{
  "num_hidden_layers": 9,
  "hidden_size": 96,
  "hidden_act": "tanh_gelu",
  "positions": "rope",
  "rope_theta": 10000.0,
  "qk_norm": false,
  "init_std_o": 0.0511,
  "learning_rate": 0.00254,
  "lr_head": 0.00943,
  "decay_fraction": 0.512,
  "batch_tokens": 32768,
  "max_seq_len": 256
}
Each number is 50 + 10 x the weight over the matrix's rms, rounded and kept within 0 to 99. Layers, rows and columns count from 0.

# layer 4 MLP up, 384x96, rms 0.112, rows 153-186, columns 48-95
54 32 47 47 63 39 40 59 52 47 44 45 32 46 56 46 61 38 49 41 50 57 60 58 60 51 44 57 48 53 64 71 47 49 47 75 50 55 49 45 45 38 40 52 43 42 55 49
58 55 42 43 54 39 56 47 47 34 55 47 47 60 47 49 50 34 41 69 49 69 54 57 66 35 40 55 71 63 38 64 47 35 44 66 62 55 57 76 39 44 65 47 48 51 52 44
69 60 45 47 52 34 36 54 64 50 34 42 57 54 59 39 58 40 41 67 51 58 45 60 54 60 46 37 47 55 37 66 47 39 66 56 48 52 65 52 37 57 54 66 52 40 47 21
47 46 52 29 55 44 46 49 44 51 46 71 54 45 69 48 54 47 55 51 50 57 34 60 53 38 41 43 47 46 43 64 46 52 51 48 63 53 35 64 51 47 62 60 59 28 56 49
60 49 38 46 48 50 50 61 35 55 48 40 49 62 49 54 44 58 44 47 65 48 52 61 46 52 43 48 47 44 36 39 42 41 51 54 52 56 54 59 45 45 47 48 37 38 68 51
59 69 52 46 51 53 46 25 74 34 39 64 31 45 42 53 39 42 45 47 53 49 58 56 38 46 37 39 50 22 44 57 49 63 51 50 60 55 43 66 48 54 66 65 69 54 32 37
66 69 42 49 51 55 52 49 71 55 38 45 53 44 55 52 47 55 30 43 49 60 50 67 48 42 44 37 73 41 29 56 51 43 59 55 62 56 39 54 57 34 47 52 57 52 38 50
57 56 46 44 54 35 39 47 44 60 66 61 38 53 55 67 48 44 43 59 59 55 41 47 36 44 55 46 55 48 36 57 60 43 50 51 51 69 42 49 36 52 46 35 44 41 56 56
54 52 45 22 57 37 58 52 42 52 37 59 42 71 46 51 33 61 49 65 51 53 53 71 53 53 45 42 55 46 46 67 52 37 49 46 55 47 49 59 36 55 48 45 74 56 56 64
58 31 63 42 53 37 53 56 50 42 47 34 39 54 40 43 54 51 42 59 45 74 34 70 45 42 49 41 49 36 55 39 55 34 36 35 51 52 48 45 55 30 56 51 53 58 73 33
55 71 48 60 45 65 46 54 48 55 46 45 48 54 49 47 56 56 30 53 39 56 47 65 44 39 40 34 60 74 45 57 43 48 64 65 52 54 47 53 41 57 55 63 47 52 57 39
51 55 55 49 53 51 60 52 52 52 59 55 61 49 45 30 46 42 47 48 41 55 49 58 38 50 35 43 50 43 67 48 47 33 49 58 54 43 51 50 51 41 48 62 29 64 46 55
55 39 36 49 49 45 47 36 66 60 54 41 49 55 31 63 43 42 58 65 52 68 57 51 56 35 45 68 82 48 48 46 55 47 62 53 53 27 48 54 34 52 52 34 54 55 58 56
60 29 43 51 44 35 38 51 40 68 47 51 40 72 51 55 39 36 50 43 60 50 64 64 47 46 44 49 49 39 54 41 52 45 59 48 56 66 39 49 49 41 53 52 35 67 54 60
49 27 46 62 53 42 33 48 30 65 57 74 54 47 44 58 51 49 55 63 62 59 49 55 58 38 28 53 60 47 46 73 42 31 55 52 48 59 48 51 50 66 52 53 55 45 36 40
48 31 37 50 44 53 54 42 44 64 73 52 59 50 33 46 59 48 38 52 70 49 53 54 48 29 33 71 65 43 44 48 55 44 57 51 43 37 43 59 53 61 60 54 34 63 32 46
73 44 33 49 36 60 40 65 46 37 52 59 45 26 62 44 35 40 49 52 44 51 50 64 51 43 27 49 48 33 45 43 49 50 47 69 48 44 44 49 43 40 71 58 49 46 58 54
66 62 39 42 51 42 46 57 66 53 47 53 55 47 51 47 39 53 40 66 42 51 54 62 47 50 42 49 63 48 43 50 46 56 55 52 57 43 42 64 43 56 45 50 53 33 37 49
50 56 56 59 44 39 46 44 57 49 51 60 56 47 64 44 46 55 47 50 52 48 52 58 48 43 53 62 51 49 33 70 49 45 54 71 63 39 44 49 37 43 38 46 47 56 40 51
58 42 46 57 37 46 37 52 32 47 56 59 59 55 49 46 43 38 45 58 60 64 49 52 44 47 38 47 54 47 54 52 56 37 54 41 56 63 40 50 39 76 65 61 51 53 65 43
57 51 38 50 40 53 45 54 63 52 61 57 53 44 52 57 45 44 50 60 76 47 51 47 48 27 49 47 64 47 72 43 43 50 58 47 71 37 64 65 44 68 27 48 46 66 38 35
66 44 27 42 43 54 26 53 56 55 49 44 41 38 48 71 56 52 62 58 44 76 47 54 40 37 44 64 59 68 44 59 48 61 64 48 53 74 31 55 35 42 63 34 37 52 30 49
47 37 49 56 46 56 52 58 55 48 42 54 45 48 60 48 49 49 53 39 51 64 39 49 63 45 46 58 50 49 56 63 41 37 54 36 55 56 41 49 50 42 48 52 56 48 58 52
78 38 58 33 14 26 39 38 66 55 39 48 37 59 59 52 42 51 59 59 57 43 69 59 35 53 42 37 68 36 49 63 57 21 37 45 63 55 36 56 46 43 52 47 56 42 63 40
51 63 52 29 50 42 60 45 36 58 37 65 37 50 54 34 54 35 37 52 56 66 57 50 53 45 43 52 55 53 48 65 23 40 48 65 44 68 56 69 18 52 39 36 57 57 60 58
46 58 44 45 55 57 32 42 45 26 49 58 50 63 53 67 65 52 57 55 49 50 50 54 44 39 37 64 52 41 65 53 46 58 49 48 66 54 49 70 46 28 36 32 68 35 46 43
73 66 43 40 54 39 44 46 37 35 38 62 48 47 63 29 47 54 37 52 60 51 26 53 52 52 46 41 42 27 57 56 51 52 60 54 58 46 44 67 50 52 54 40 53 52 46 65
47 46 48 56 62 50 49 30 68 47 31 50 51 53 57 26 39 56 67 51 68 56 65 56 35 39 20 55 53 57 65 55 39 55 43 63 51 50 32 56 50 49 59 42 50 58 51 42
50 35 21 49 59 68 47 61 55 52 32 43 64 31 44 46 40 48 59 52 64 55 57 43 48 48 46 38 67 37 57 43 49 42 47 67 62 56 48 62 33 38 50 42 38 58 48 34
47 36 23 55 61 54 35 44 58 53 47 30 34 51 50 63 49 59 59 53 47 47 63 79 41 36 43 52 58 42 57 67 33 53 51 51 54 56 27 65 50 54 48 46 63 45 35 55
39 46 57 58 45 30 51 43 55 33 37 64 49 62 52 51 45 60 48 48 71 60 50 64 42 44 41 46 53 62 62 52 47 39 58 45 68 42 61 52 50 32 50 41 40 61 76 43
50 53 45 41 48 55 35 58 67 49 39 42 53 46 29 45 48 64 42 46 62 53 55 61 63 45 50 41 45 58 45 54 47 39 63 59 63 59 47 59 49 61 44 46 48 43 51 57
44 44 41 48 42 42 49 50 43 59 47 42 46 44 60 37 48 26 50 64 62 50 68 67 39 47 52 40 57 27 57 62 43 39 71 50 50 48 72 53 39 48 57 51 73 33 35 49
60 61 50 43 56 36 48 55 58 31 48 54 38 53 52 61 45 43 45 50 41 60 66 59 47 59 32 52 48 58 44 51 53 39 47 75 52 45 41 47 43 63 71 40 48 37 44 38
# layer 4 MLP down (transposed), 384x96, rms 0.0984, rows 153-186, columns 48-95
50 64 44 56 31 49 63 54 42 41 41 61 54 49 47 59 42 53 57 57 52 72 38 43 39 62 39 60 44 49 40 39 44 57 42 46 49 45 53 57 35 46 50 49 44 54 40 48
46 62 45 54 71 52 51 43 43 41 51 62 55 60 42 39 51 63 62 29 38 60 45 47 54 47 46 39 43 29 43 69 26 19 75 58 62 63 65 53 69 52 48 41 63 65 40 32
33 58 53 49 41 45 39 37 63 39 59 46 50 59 55 62 40 54 35 50 55 61 56 46 40 52 63 47 56 50 56 50 59 62 54 60 26 48 44 54 49 50 33 44 45 62 53 49
62 55 66 59 69 51 56 55 48 63 43 53 56 58 41 60 39 39 47 62 42 52 46 39 35 45 70 43 41 49 47 50 38 47 36 51 49 61 46 48 62 40 42 55 51 57 64 46
56 64 36 59 49 45 44 52 46 52 42 45 44 54 55 53 52 54 50 51 49 51 42 53 51 56 63 53 65 66 57 57 30 61 71 49 49 54 34 37 45 34 63 37 65 50 54 39
50 39 57 30 48 55 61 62 34 50 62 47 54 54 50 54 54 55 30 43 47 47 13 40 62 60 49 47 49 52 58 49 45 51 52 41 43 46 62 64 47 48 38 41 28 63 60 58
28 40 43 57 41 66 53 54 41 61 55 42 52 60 70 55 39 62 48 44 58 62 47 31 61 52 45 47 45 43 50 53 68 36 55 49 61 63 46 45 45 59 62 38 61 49 48 25
49 39 35 36 50 55 67 43 63 37 43 46 48 38 31 44 56 56 60 44 68 27 63 68 57 55 32 45 44 56 56 50 52 52 66 52 32 41 51 62 49 51 51 66 49 66 42 54
33 52 51 41 65 36 62 35 60 47 48 45 46 40 41 51 55 60 58 52 62 20 61 54 56 47 73 47 55 50 50 59 61 40 56 41 48 66 61 49 58 69 54 48 40 39 36 43
41 61 43 55 55 48 48 41 66 46 72 47 32 28 40 47 48 42 42 44 56 36 51 54 32 50 63 68 39 65 51 29 51 54 70 59 61 68 61 61 42 49 65 41 31 37 46 47
62 47 54 62 45 36 46 46 44 51 44 49 38 52 60 60 47 33 42 50 48 52 38 57 54 64 56 74 45 50 38 50 40 56 32 46 55 65 50 43 51 46 60 49 54 40 48 56
56 54 48 44 65 54 42 53 47 53 59 59 31 51 59 46 32 45 53 46 61 42 44 62 37 55 50 58 60 46 51 50 35 64 37 53 60 53 46 44 60 53 48 66 64 52 43 45
63 46 60 40 51 48 79 43 41 55 57 59 46 57 50 43 40 56 56 47 39 52 48 40 44 51 53 26 50 67 63 65 51 34 47 42 74 55 61 45 43 50 46 64 52 58 38 28
50 62 73 53 39 59 53 40 59 56 56 55 55 55 51 47 75 53 56 63 33 45 45 35 46 32 39 61 58 59 44 61 63 52 68 54 37 38 48 60 37 45 50 39 54 61 54 39
47 52 63 59 48 48 65 36 55 64 49 59 61 53 48 71 56 53 64 62 30 26 30 57 74 41 59 66 55 46 41 56 39 36 53 54 55 30 51 82 59 64 45 46 64 62 52 35
54 72 72 57 57 55 44 58 66 59 49 69 75 50 41 53 53 49 58 53 36 28 53 62 39 45 45 52 17 45 40 40 63 40 39 47 46 50 54 43 53 35 32 58 59 64 50 24
35 46 73 38 51 32 47 51 52 55 37 56 43 44 42 52 52 48 53 62 57 54 49 38 60 47 67 42 48 63 63 59 37 59 56 48 35 49 54 40 58 39 48 33 52 40 64 38
43 60 27 75 56 46 50 43 40 47 54 49 50 44 34 51 72 40 39 51 47 58 67 58 62 58 46 41 50 59 41 40 54 45 55 50 60 48 38 59 31 36 62 68 46 53 33 62
44 46 65 66 41 46 51 52 68 55 47 35 61 43 43 57 55 46 34 68 39 66 70 44 57 38 52 37 52 41 55 71 41 44 46 56 56 68 41 50 47 50 58 49 48 63 42 52
54 46 62 35 53 43 73 64 52 48 39 43 59 47 41 53 59 39 33 42 72 41 48 46 48 51 56 48 63 42 54 48 30 75 41 66 49 50 39 55 50 62 34 60 43 40 51 43
41 34 37 48 49 52 42 45 65 50 32 64 39 58 53 50 47 33 46 71 75 35 64 50 43 73 42 40 61 40 56 46 51 40 26 56 52 50 44 27 55 50 53 51 45 32 52 63
53 46 52 49 51 31 51 55 65 45 46 56 59 63 46 70 35 49 47 53 55 25 50 52 38 51 56 50 48 51 66 53 45 47 41 49 44 61 50 49 50 54 47 49 27 52 48 60
48 55 45 46 59 49 64 46 44 55 50 33 38 51 51 58 46 61 40 38 52 47 51 22 56 46 63 46 53 54 50 56 49 60 56 55 40 48 46 56 47 54 58 38 49 49 47 42
83 21 45 24 28 28 21 56 55 39 57 63 31 56 45 57 44 38 50 53 74 34 72 42 37 64 64 59 64 47 47 56 68 62 25 75 41 59 31 81 68 36 59 50 45 42 42 32
63 40 52 40 52 32 68 44 47 59 56 48 53 53 41 50 41 38 54 39 50 35 48 61 62 64 45 41 49 29 45 78 58 49 31 53 64 46 47 37 68 60 49 59 44 48 51 51
51 46 55 46 46 60 48 57 27 67 38 47 53 58 60 54 48 46 38 63 56 34 51 46 49 36 31 62 39 48 41 57 70 41 50 69 36 64 52 43 49 63 45 49 44 42 60 28
53 36 40 40 50 48 57 56 44 57 41 51 33 59 34 47 53 54 49 64 27 36 52 43 56 37 64 53 46 48 58 39 44 46 62 34 50 51 65 53 19 38 53 44 52 48 50 52
50 45 29 46 60 45 39 34 42 54 67 34 49 46 40 48 50 40 58 59 50 46 33 37 67 47 44 57 58 55 62 58 54 67 37 56 44 45 57 49 46 43 40 42 70 56 41 55
54 59 38 51 52 67 56 40 50 40 46 54 71 60 57 53 53 56 48 37 40 42 48 52 48 45 54 51 43 54 42 49 24 54 43 54 63 53 59 38 70 50 28 54 61 52 59 54
50 61 53 41 45 49 30 65 66 34 55 37 49 51 45 35 48 56 44 66 45 66 38 58 42 50 49 45 32 87 64 60 39 58 70 56 42 29 42 40 64 49 41 49 60 45 45 61
65 62 57 61 36 59 49 35 48 62 46 40 30 43 53 61 46 32 59 44 38 42 50 65 44 68 41 65 26 44 52 50 19 75 44 56 44 51 49 43 44 55 47 62 36 47 47 50
51 49 45 47 55 53 43 41 40 65 48 58 34 58 69 65 54 51 57 51 46 51 37 35 42 59 56 62 53 50 48 41 31 60 44 50 54 40 58 47 33 48 47 58 42 38 50 31
48 39 37 15 54 50 46 57 67 63 41 43 39 44 32 49 53 52 44 53 54 45 58 48 47 43 51 39 34 52 60 70 33 24 43 40 48 67 66 56 68 58 49 40 62 41 48 46
60 40 37 34 50 33 51 56 66 36 27 46 55 44 39 52 60 34 60 64 57 46 52 46 44 58 64 49 50 49 37 48 60 53 57 53 60 35 52 51 54 59 53 51 61 43 51 57